config.toml
n_layer = 13
d_model = 64
n_head = 2
n_kv_head = 2
head_dim = 32
d_mlp = 384
vocab_size = 32000
activation = "squared_relu"
norm = "rmsnorm"
norm_place = "pre"
norm_eps = 1e-06
positions = "rope"
rope_base = 1020.0
rope_fraction = 0.25
qk_norm = true
attn_scale = 0.324
bias = "all"
tie_embeddings = true
parallel_block = true
extras = ["local attention windows", "paired heads", "shifted keys", "value embeddings", "hashed n-gram embeddings", "a smear gate", "capped logits"]
init = "uniform"
init_std_qkv = 0.0789
init_std_o = 0.0979
init_std_up = 0.113
init_std_down = 0.113
init_mimetic = 0.7
optimizer = "muon_hyperball"
lr = 0.00758
beta1 = 0.95
weight_decay = 0.0
lr_head = 0.0174
warmup_steps = 0
schedule = "wsd"
decay_fraction = 1.0
decay_shape = "pow"
final_lr_fraction = 0.0
batch_tokens = [16384, 32768]
seq_len = 768
doc_mask = true
train_tokens = 179600000
steps = 7603
dataset = "wikipedia_en"
Each number is 500 + 50 x the weight over its row's rms, rounded and kept within 0 to 999. Layers, rows and columns count from 0. Numbers have three digits each. The size before them is the row's rms in percent of the matrix's.

# down: layer 4 MLP down (transposed), 384x64, rms 0.113, rows 336-382, columns 0-63
# up: layer 4 MLP up, 384x64, rms 0.113, rows 337-382, columns 0-63
down336 083:462593595483554518461454417568550500391511511461545472511520517510414537473534478467510491474435347591462513506552470490478481477509557417523552527568545426469538479443473417473454442495508509
up337 098:449546485543558578524513451498451521505541492583536469570527550447457449497434474509544508486494437515405464465501516559483469576534516523646508539443418569429539469366576553524524456493488478
down337 098:548416451477425487406522553439531554483492455512507500473529541550447542465449552476540537415451499473463623488618574447568515427492493496391457414494434516474504455469502553460446498501456473
up338 134:586571488533487464559525480440562475484471545493482502402538432471518500551477500474518540510468629438538463419556446488534382533500462487512574557421500490661443493478551504517499535497483545
down338 116:537516431504642642490425507465473526413481474478457476542512509541527593487497492455577505495456513505469553540549464531566493477530510464572553550581575521537407512491531531546528602564496491
up339 115:529521429390465437532469513598430514474463582494578466578624470474504510592529566490510469518496475537523459544447514420502550536431507468572455532553505429539416544447544451555507487542464501
down339 122:529467585586575479563466446514549502440533425537435511434459448494443524440487539490604443399489545523540459494518397535494452568607496551468516431490493451564536442473445544505533533442516507
up340 107:446416418546449477472498478550521509478510491524454445423422485408601480492479476392542542461457415474440429469428516538548406444486482510492521604445446521473472488513462555430577518488466471
down340 101:549527541519606487519553545409435446485464467470550453601531567459374518483484574446453548544517510452574458589494483534469543581542488464490470439538560467455496542487511436587439499496541458
up341 097:544468498481539592515517538411561519446417466521459485587548523464389583413434520548524430498564478560521498507514402492501493485468499485591500458481463386501516508462557536427460413532541482
down341 090:436562515530566551389515534546502517539490448486507630580467504521520597468459480532482540602527400410474560486554520493496454507456502542465498419502524482529425521511556548481481550520500378
up342 072:523552581522486466457531543448591433428560425545526487418477548477573526541482486397547486520470503440562573479512507537562513547431499501445437465641459488575447542434433534480489468523482518
down342 070:522483423535546507524573476511397536514408472538466538584561445483501526540440487547540474485488431560461580562533496522530463525520500487526507596478470557478377523602474389562494498448449567
up343 076:548588525518506446549518540487519463556595519557340491525407476537467511497506492519510481487425559489497547478423486482565399429504516464545585440502524559579506492412487567500528510545421523
down343 073:500575488469587482591467509519574487448559525483506562353543484493495456514459453510547464516471543573469484505471461550399412452442543562508475492483404510471500474569606498497513563508598487
up344 107:477472524518495453540477577477526489459533478476538444559591430534443545578551571504431496500579487443454495384516467485523559570535501413463463422512516466524440503485555487445541489400493363
down344 102:606510446461523487521527512450494497462542497517501477498381554567474492519430429557550501504489546539550501489543486571478434369526480498553434534608529632544480524532478479536464523582524586
up345 101:488430488462529456355470521581504509495513483455499522523579426529503440499508541541461486466497488603488527506546447578538592556473494533456441537601517424452563521429473386509503531449449440
down345 096:540507440543446445557560508446511462551509554555505489572473525529516453482473440452601482604499450483454525484512494503583460435537427500554530474509584632520539515515575596479418440503536570
up346 093:594492432506429557518412462473504460448572409418547548521454483503479476554499525438495487530492565500507437403526539434549534515433524490450415587550441526438427413544480496592509480477476502
down346 100:482498530511537498324472478474422516529469442480561585453491525562556483463449494445493593517478544543495516551531445493506507582588503494434552445503587544544520542444538508427500497471593423
up347 112:485601410544406413504543477489547504454474479547524535496385600523453487483473576526496470465496410487525544495425492458544451496495533515543511616517533523424530585503484629481464509466519515
down347 106:497445540413591583483475445458496504504518550471527427550552499467592592496531442459508554514521498441457438498546472550429510454520488448418436479488479446615552418466466420567482548534454449
up348 107:426555488604533575513526467546558529486461524430589492564405476454462453538567521490464497431519507478450474458442440498443523449541589518534579507546482522459568463421499590514515575411538455
down348 108:597449469414510412533503535456500508546507516585483476407594440484530551503412473495493502501443526531514522588497523543509502577466434445442468505409465402510475583567421447509474484590502496
up349 104:500464455494431534577466492594517431538413514546522489504572578453541550537520490477424511439521569529510579466527470473468505582434519545426396635511512474481466546505495489563567488536446575
down349 095:440599533562428493446575487503488597484607521500559549398473448518524480505480449499451499583484476532525491547493433420388520460452525512579504431456519477449548490476400467458557555486498477
up350 121:466447545437539511402584530523587466475455590512481618559475570449550559386522514486511588461452475478473560435537417510524498569392504557467509508515568501474507533533548486468496512482488458
down350 111:483411510558430505511513527537449434573510528566480467405475571494493506466581541486548622527482547467489517579565493483540456488407417503581520477474571397588543506492469523498462488417500451
up351 130:542554455503615498475501439444513477516445475418467494542503592396467463461443519508561474498464535464438492454549451525491458464484448488541489492525462378470444374569497589561465553530524433
down351 123:389519505476481493476557566516442516541576514526483600436574456522547563517545409482444452461498471473496506503473496429456499453436549489443559483461442526588505540429566574393461452442573477
up352 101:463500487486463535512541542460498526501478422562476491525462495516484487496534537533451624492432557514542455401466431386380589518558449507420597524448464464526509511515496425477456548500535397
down352 102:458529567537591466495543475606495449468566595423540519510513432502560529439551456539526456538511493476385550514441510521585428555432506537567440501528529464520629514494560553448512507519485511
up353 101:436545480499529546538472543496436569515527427444460501482482494493563595412540438558495486547548468496424483507493566547539503423504578482409519496486490532520451469618518622535391528574539511
down353 100:524401464533374448468474462517543454520465529536501449422581475469474409531393530515476494454451518493542458547425518439463476482485505509494541486557513452511515609534475364522527433467573453
up354 105:582417594453599538474567496474479458505457505574491554531501475447526463511564550476520608525468560455579508484467453442417416491573434512474496463488483424601525509493446462558518414482509479
down354 108:400531490568412468499488491502530487528540500494524559446504518575466582468451571405476425490473472423420545532464551533484529490481534509421384591566508601482546505478460478462449415478520551
up355 090:600516386525444574570528567379525498477525483489473454413484481449497520405482490520508510449473492516505558554479496461515453577421458442491514518520444444484404433543472571421412520517468493
down355 075:405535475531541467450508505433479451490554467521568604592533544540504596525410392535426496556480467522489453492550488434471507460524523439425565417458485486521457478520509500415546501596474554
up356 109:387525546559490443436535486549528406551435525502476495554456491429462518427467548541449582422476514522495428500510512492516492557421443546448576527546562597456528579466504570465451480562566528
down356 109:556466490470448418531523583519504458576589469577475548428482489560557467487547509448574462548474479453545555488508503445550501488543527528593430483536467414551555424532537434523516565425406434
up357 099:554520493540432455468582448532440417474552518434586536557432546439478519532438501535496474465490541546454532501375514503584527459512562387506539457567517483569465562447543513505533548589465448
down357 095:495477465400477524467557569480506611539404501504431545510610525467499500410503480421532491527451410458548569466504407503475524459472469619471503532439470490501544429550561510488541488450550548
up358 045:570412453510507518388553496570564502501587542495458481475570464571487466542424519482555466529487503465460517492534485548503478504510525469583452445486593437526516474558577391501529532392471394
down358 045:439431499583543502447547515566542583491535465494401489604471473459422480484442483482533487441441517482462597474505488541358497457548503512489520512548589388513556484496589534524492502492439498
up359 092:554391520502565496452492534578562547396468434523445400430563460574462546556463530456502500463558496454521508503501432551413581495467464479522499526520503494463526493480617478593567548457484533
down359 081:465444485534510419375545486478472549491489477529436486613489500502455453483531430474474499530499367460496470454544550516519457483444398581534531553532563534517503425449593458381470515502497502
up360 135:521573540467493471430491471408483522500498447477518485469423417496544465500511496570549448500385469493471449532473508448516501468542508443602531500485435462464425488419577372498539540473390417
down360 116:383517440489508491560480487579541488525591529486498531510456516572523475528519405500533597516554561536484479410490481474451512562372491611486472430456510491485555460572526523496511609535564512
up361 114:496438446531568573520509535492486488578449562521492440521439469480539505523459541504462498499404495436403448556504472601532505542522497476479535544562388430497471492477541549573479610544536373
down361 099:475564522461398548538498438491509554467552388464483473539447497518459488567558400541535480490541575551573528486453456451496466529472453498561492515400545582515502470515537388433452414531438531
up362 121:508405494501525534465431546476426515437560482511534432484565510446391535490574483538538427450404488512565505408486575491423488411471592435483541556488413414546465533509450500494490473490499500
down362 132:510547548493410501516561459533583447480526472516579431454466425462545470518532573468547505536500479466503493545386486393506525460492420536592507458528544432382548525496463426499523561472413475
up363 047:489524436496460469551387453509491476469467489480528496516416441499570554517453497454587550542414513522415469470582474474558460425504614527511469420547524529573474495457453512452522427477460380
down363 044:476565524429431489472523534502487522505463569514455536469587380468452526524571411438486459486520510575500568495533368476463518555546533528507455521606397474579456535549437481456525475502508451
up364 096:587528493439522527474445435494477453494508446352496475513440503442499486512539544491556511386510539437442476463599480429585493508470489501557460492538495462540463329509466494524490564520482464
down364 087:350482533490443489450501533572422489575455590401479531479586477436530536509530426546483546540480445499469484477497380472489458508470474515460565488502535459576495505552610542432480450481516510
up365 100:495488488487542479498442476442568528591485456510559557524501560455411485578480484626553506515497407483468434526426455596432485524429538563530435519488598496523576455465453523529511419490493431
down365 108:401542497462515516475580539587512484455482461422468549507494431476578492483446463408388437478464539488486592446539440410475527541505465461462451470482428507523443478548552512431453558477604506
up366 110:404516536458498483486520565449477467470479469544606446429426398454580534495406485477556532494459448562496450458475447550496518410517475489384478513475450553566500553441518553434450495481566542
down366 108:562460473543467495469457492493535497530525544464418551550531609534455485453653530514330481514481488426481531513511566509560464578526481512603576522539570432490522477522509471507509530496478462
up367 127:481628516437587513398504472512388463519477525484470505557454494473540566522424482536505512533467543456523577499526543449532452492429449484485449460405532523500543479345545571520520464498510561
down367 131:548600562407530491521526502440434548553447388528450456516555494499503475472507546591532480509496532534475448483628544461470469599444541523454578545433511477539459481509541600516462511452432469
up368 103:488577532563513416496449542542471425560470455564457434501421471508518488513472537548436506472497606482538457470495525531488459448544436570494585605503509425583514507479433516366452551520459532
down368 103:492461427489475486525579458559591517451515555469513515521549525450472457517510460509452557444462441533537567444488494397448508442448544409502460489436545534453520539497508399633504429490562399
up369 109:526464482553440521584582530597558487597488458524491539433565505508523491469537430497464580525437598537477443490522501519373526447436545535519500561429489412590514497563441521511484458509450516
down369 104:444490535503547549403411498462484484376540551457460417513513569441515535428549520535525499423577420461528496535544518497533475536607438496495500456577563522401466466519492445475507486446585492
up370 065:500567502439465540487527495576561536522596429566495522400451539481521450512590624561553454483438520447488530519474495477573485577472558502545469439509505486536461478565503428481560491408412449
down370 073:484490487528562518443445503475512508529494454489492466453509502484422554466440423523525512446439500444373450430559538508386469369484534496413484499585514581457410499459517505548523542508541592
up371 117:525535597499499481449510548491435577451415560479442451517554460498556464425536597538532505498510418440509498488467510539533528510558518475483501539566499451519494570349553518535549373423491476
down371 118:501477519492474504577462545573550435565569479570566565479480544531429569553474470389553549487504514508523538532513503512464543512464485487508455510427514468470533477662436498489568635567509524
up372 083:450512471570485441483576552509528462462540508519461538541545501483393416570511623511570521511533519436410497436508532491543541598504489472443450492458485448443406474557536506457481406480540589
down372 084:501559450507491505484542486580471512494448543496595486509472529459486423476415441528580559442548532549595505465427526443427490425583479467598464574487556539508476485442508413525537561567569552
up373 114:452475514487556503621492491523479440457478554590501507480563526550608606522482429501527461499505576443489494466549469449436428370459489438479534477434580411549447461451451495497499468490503522
down373 103:494457490416433473542483459426456464456502592406560412541517547392515557533434541529491488484495498455422528602543581534584483501490478511466478484470519483491413498456435560560460545442547566
up374 097:435541491469506545469541584419442462575461524492533554567469552505570587484503434520580454487448439486449635447461440524462493398558471505438519562451468506435505524433441555504490482496560521
down374 105:580517548531542488477474544576422486477438489494548459538512498486552561487521462418549582474532560496495458483518524594470515500587482597590503448435510472490587485545603527470490530429541369
up375 089:540462465486484538568456519581488493471484437438542451628445470495485460441545516565472584472424557576552603448511498569538546456589419574524499514497548569444553432472558513484501521538512477
down375 091:528453511508589466532490580408528368545521459423451501489561467495568559562462502503432559480515535502456521569505549503454439595518446479496474536549510457581395530532457418530434459551529501
up376 116:476543466461494532493447499521507428462539518493601464437579522429402509481575537580481520366536559422524436408515565466408563431477539455490471505429498438479485476527498546443530509548481464
down376 118:576487571463541598578560479528532459482395523563486536580491486484532413437393389436584522452541529567489434509465475581500536482529505562509534534458522510415492547479497446508481541543486516
up377 119:445481413483507464475595471486506426509392533506513532434497590489530578451500497554558504505432452533511483541521550479523516545460541534581482592504437588510625430486483559585529560502481568
down377 115:470508532459514568536497527536478479562551601541487530509502467477551459412538515420476411643578457500564498464452474441446518462517555490509493622538478576468518542480442574533428474545496428
up378 078:431438518580422505474516488477401461459524603557551544522483516474424540490461482518497532552534444442451579443514493526455520523472527541454431631479510487496525578552576503506552513447418605
down378 070:485461541450452461616495499585572483544539551501435530489495467437531484517573469539529548445512589511563548419472485535380577427449594494480450457470505409481539516483473536512468503604492464
up379 100:469490572580438455467460476507536493406512447512469550444454514422411463480437513529512478525417453499605518601479461450493389497485468518487432466571481447544537456477449413480575584471533493
down379 101:558514465466481501535479569551469437596536552590464469554557482537450527534562500454518508489558576475447523415571594534465651538480562487492439429463526517497455497490494482534421415524458540
up380 060:463451544503464460487424541489486519556542457549403511518498573512533454599512559404402467514517470441460509478500519466480585483464504464484495595505531475406513400535466630447509442531576519
down380 057:505583461464504414460555522481490472489522535465474553524503478449439425454457421461532503499497506646460455553464417419495488459502523494438534453523561523508440399406561409512451523499551417
up381 109:419515486478537564518525456555525516445486439474553484531455434520558546549394519495434401351444540484464585565478463532484510488521557499535553547455469514398500545452537497566551540529528572
down381 111:533481510548595466541504500487528448520501596530434466514515438485524486549569555493448476576560561442505569400549535579488512506532492424439474437477540502478443472606476492337473493468516549
up382 101:476542540447530506412499480461456467467569513536624582492608460411528594445470507578457506522579455487490431521504534451458492441526554468505487541495514448439373483492502441564520447455538509
down382 096:452528396462554534534519524453509430537509560431457537417401510593481406560536407537380575528503565513549496495520513524451493499506451479548510527575542515530600469455518533479518546526568506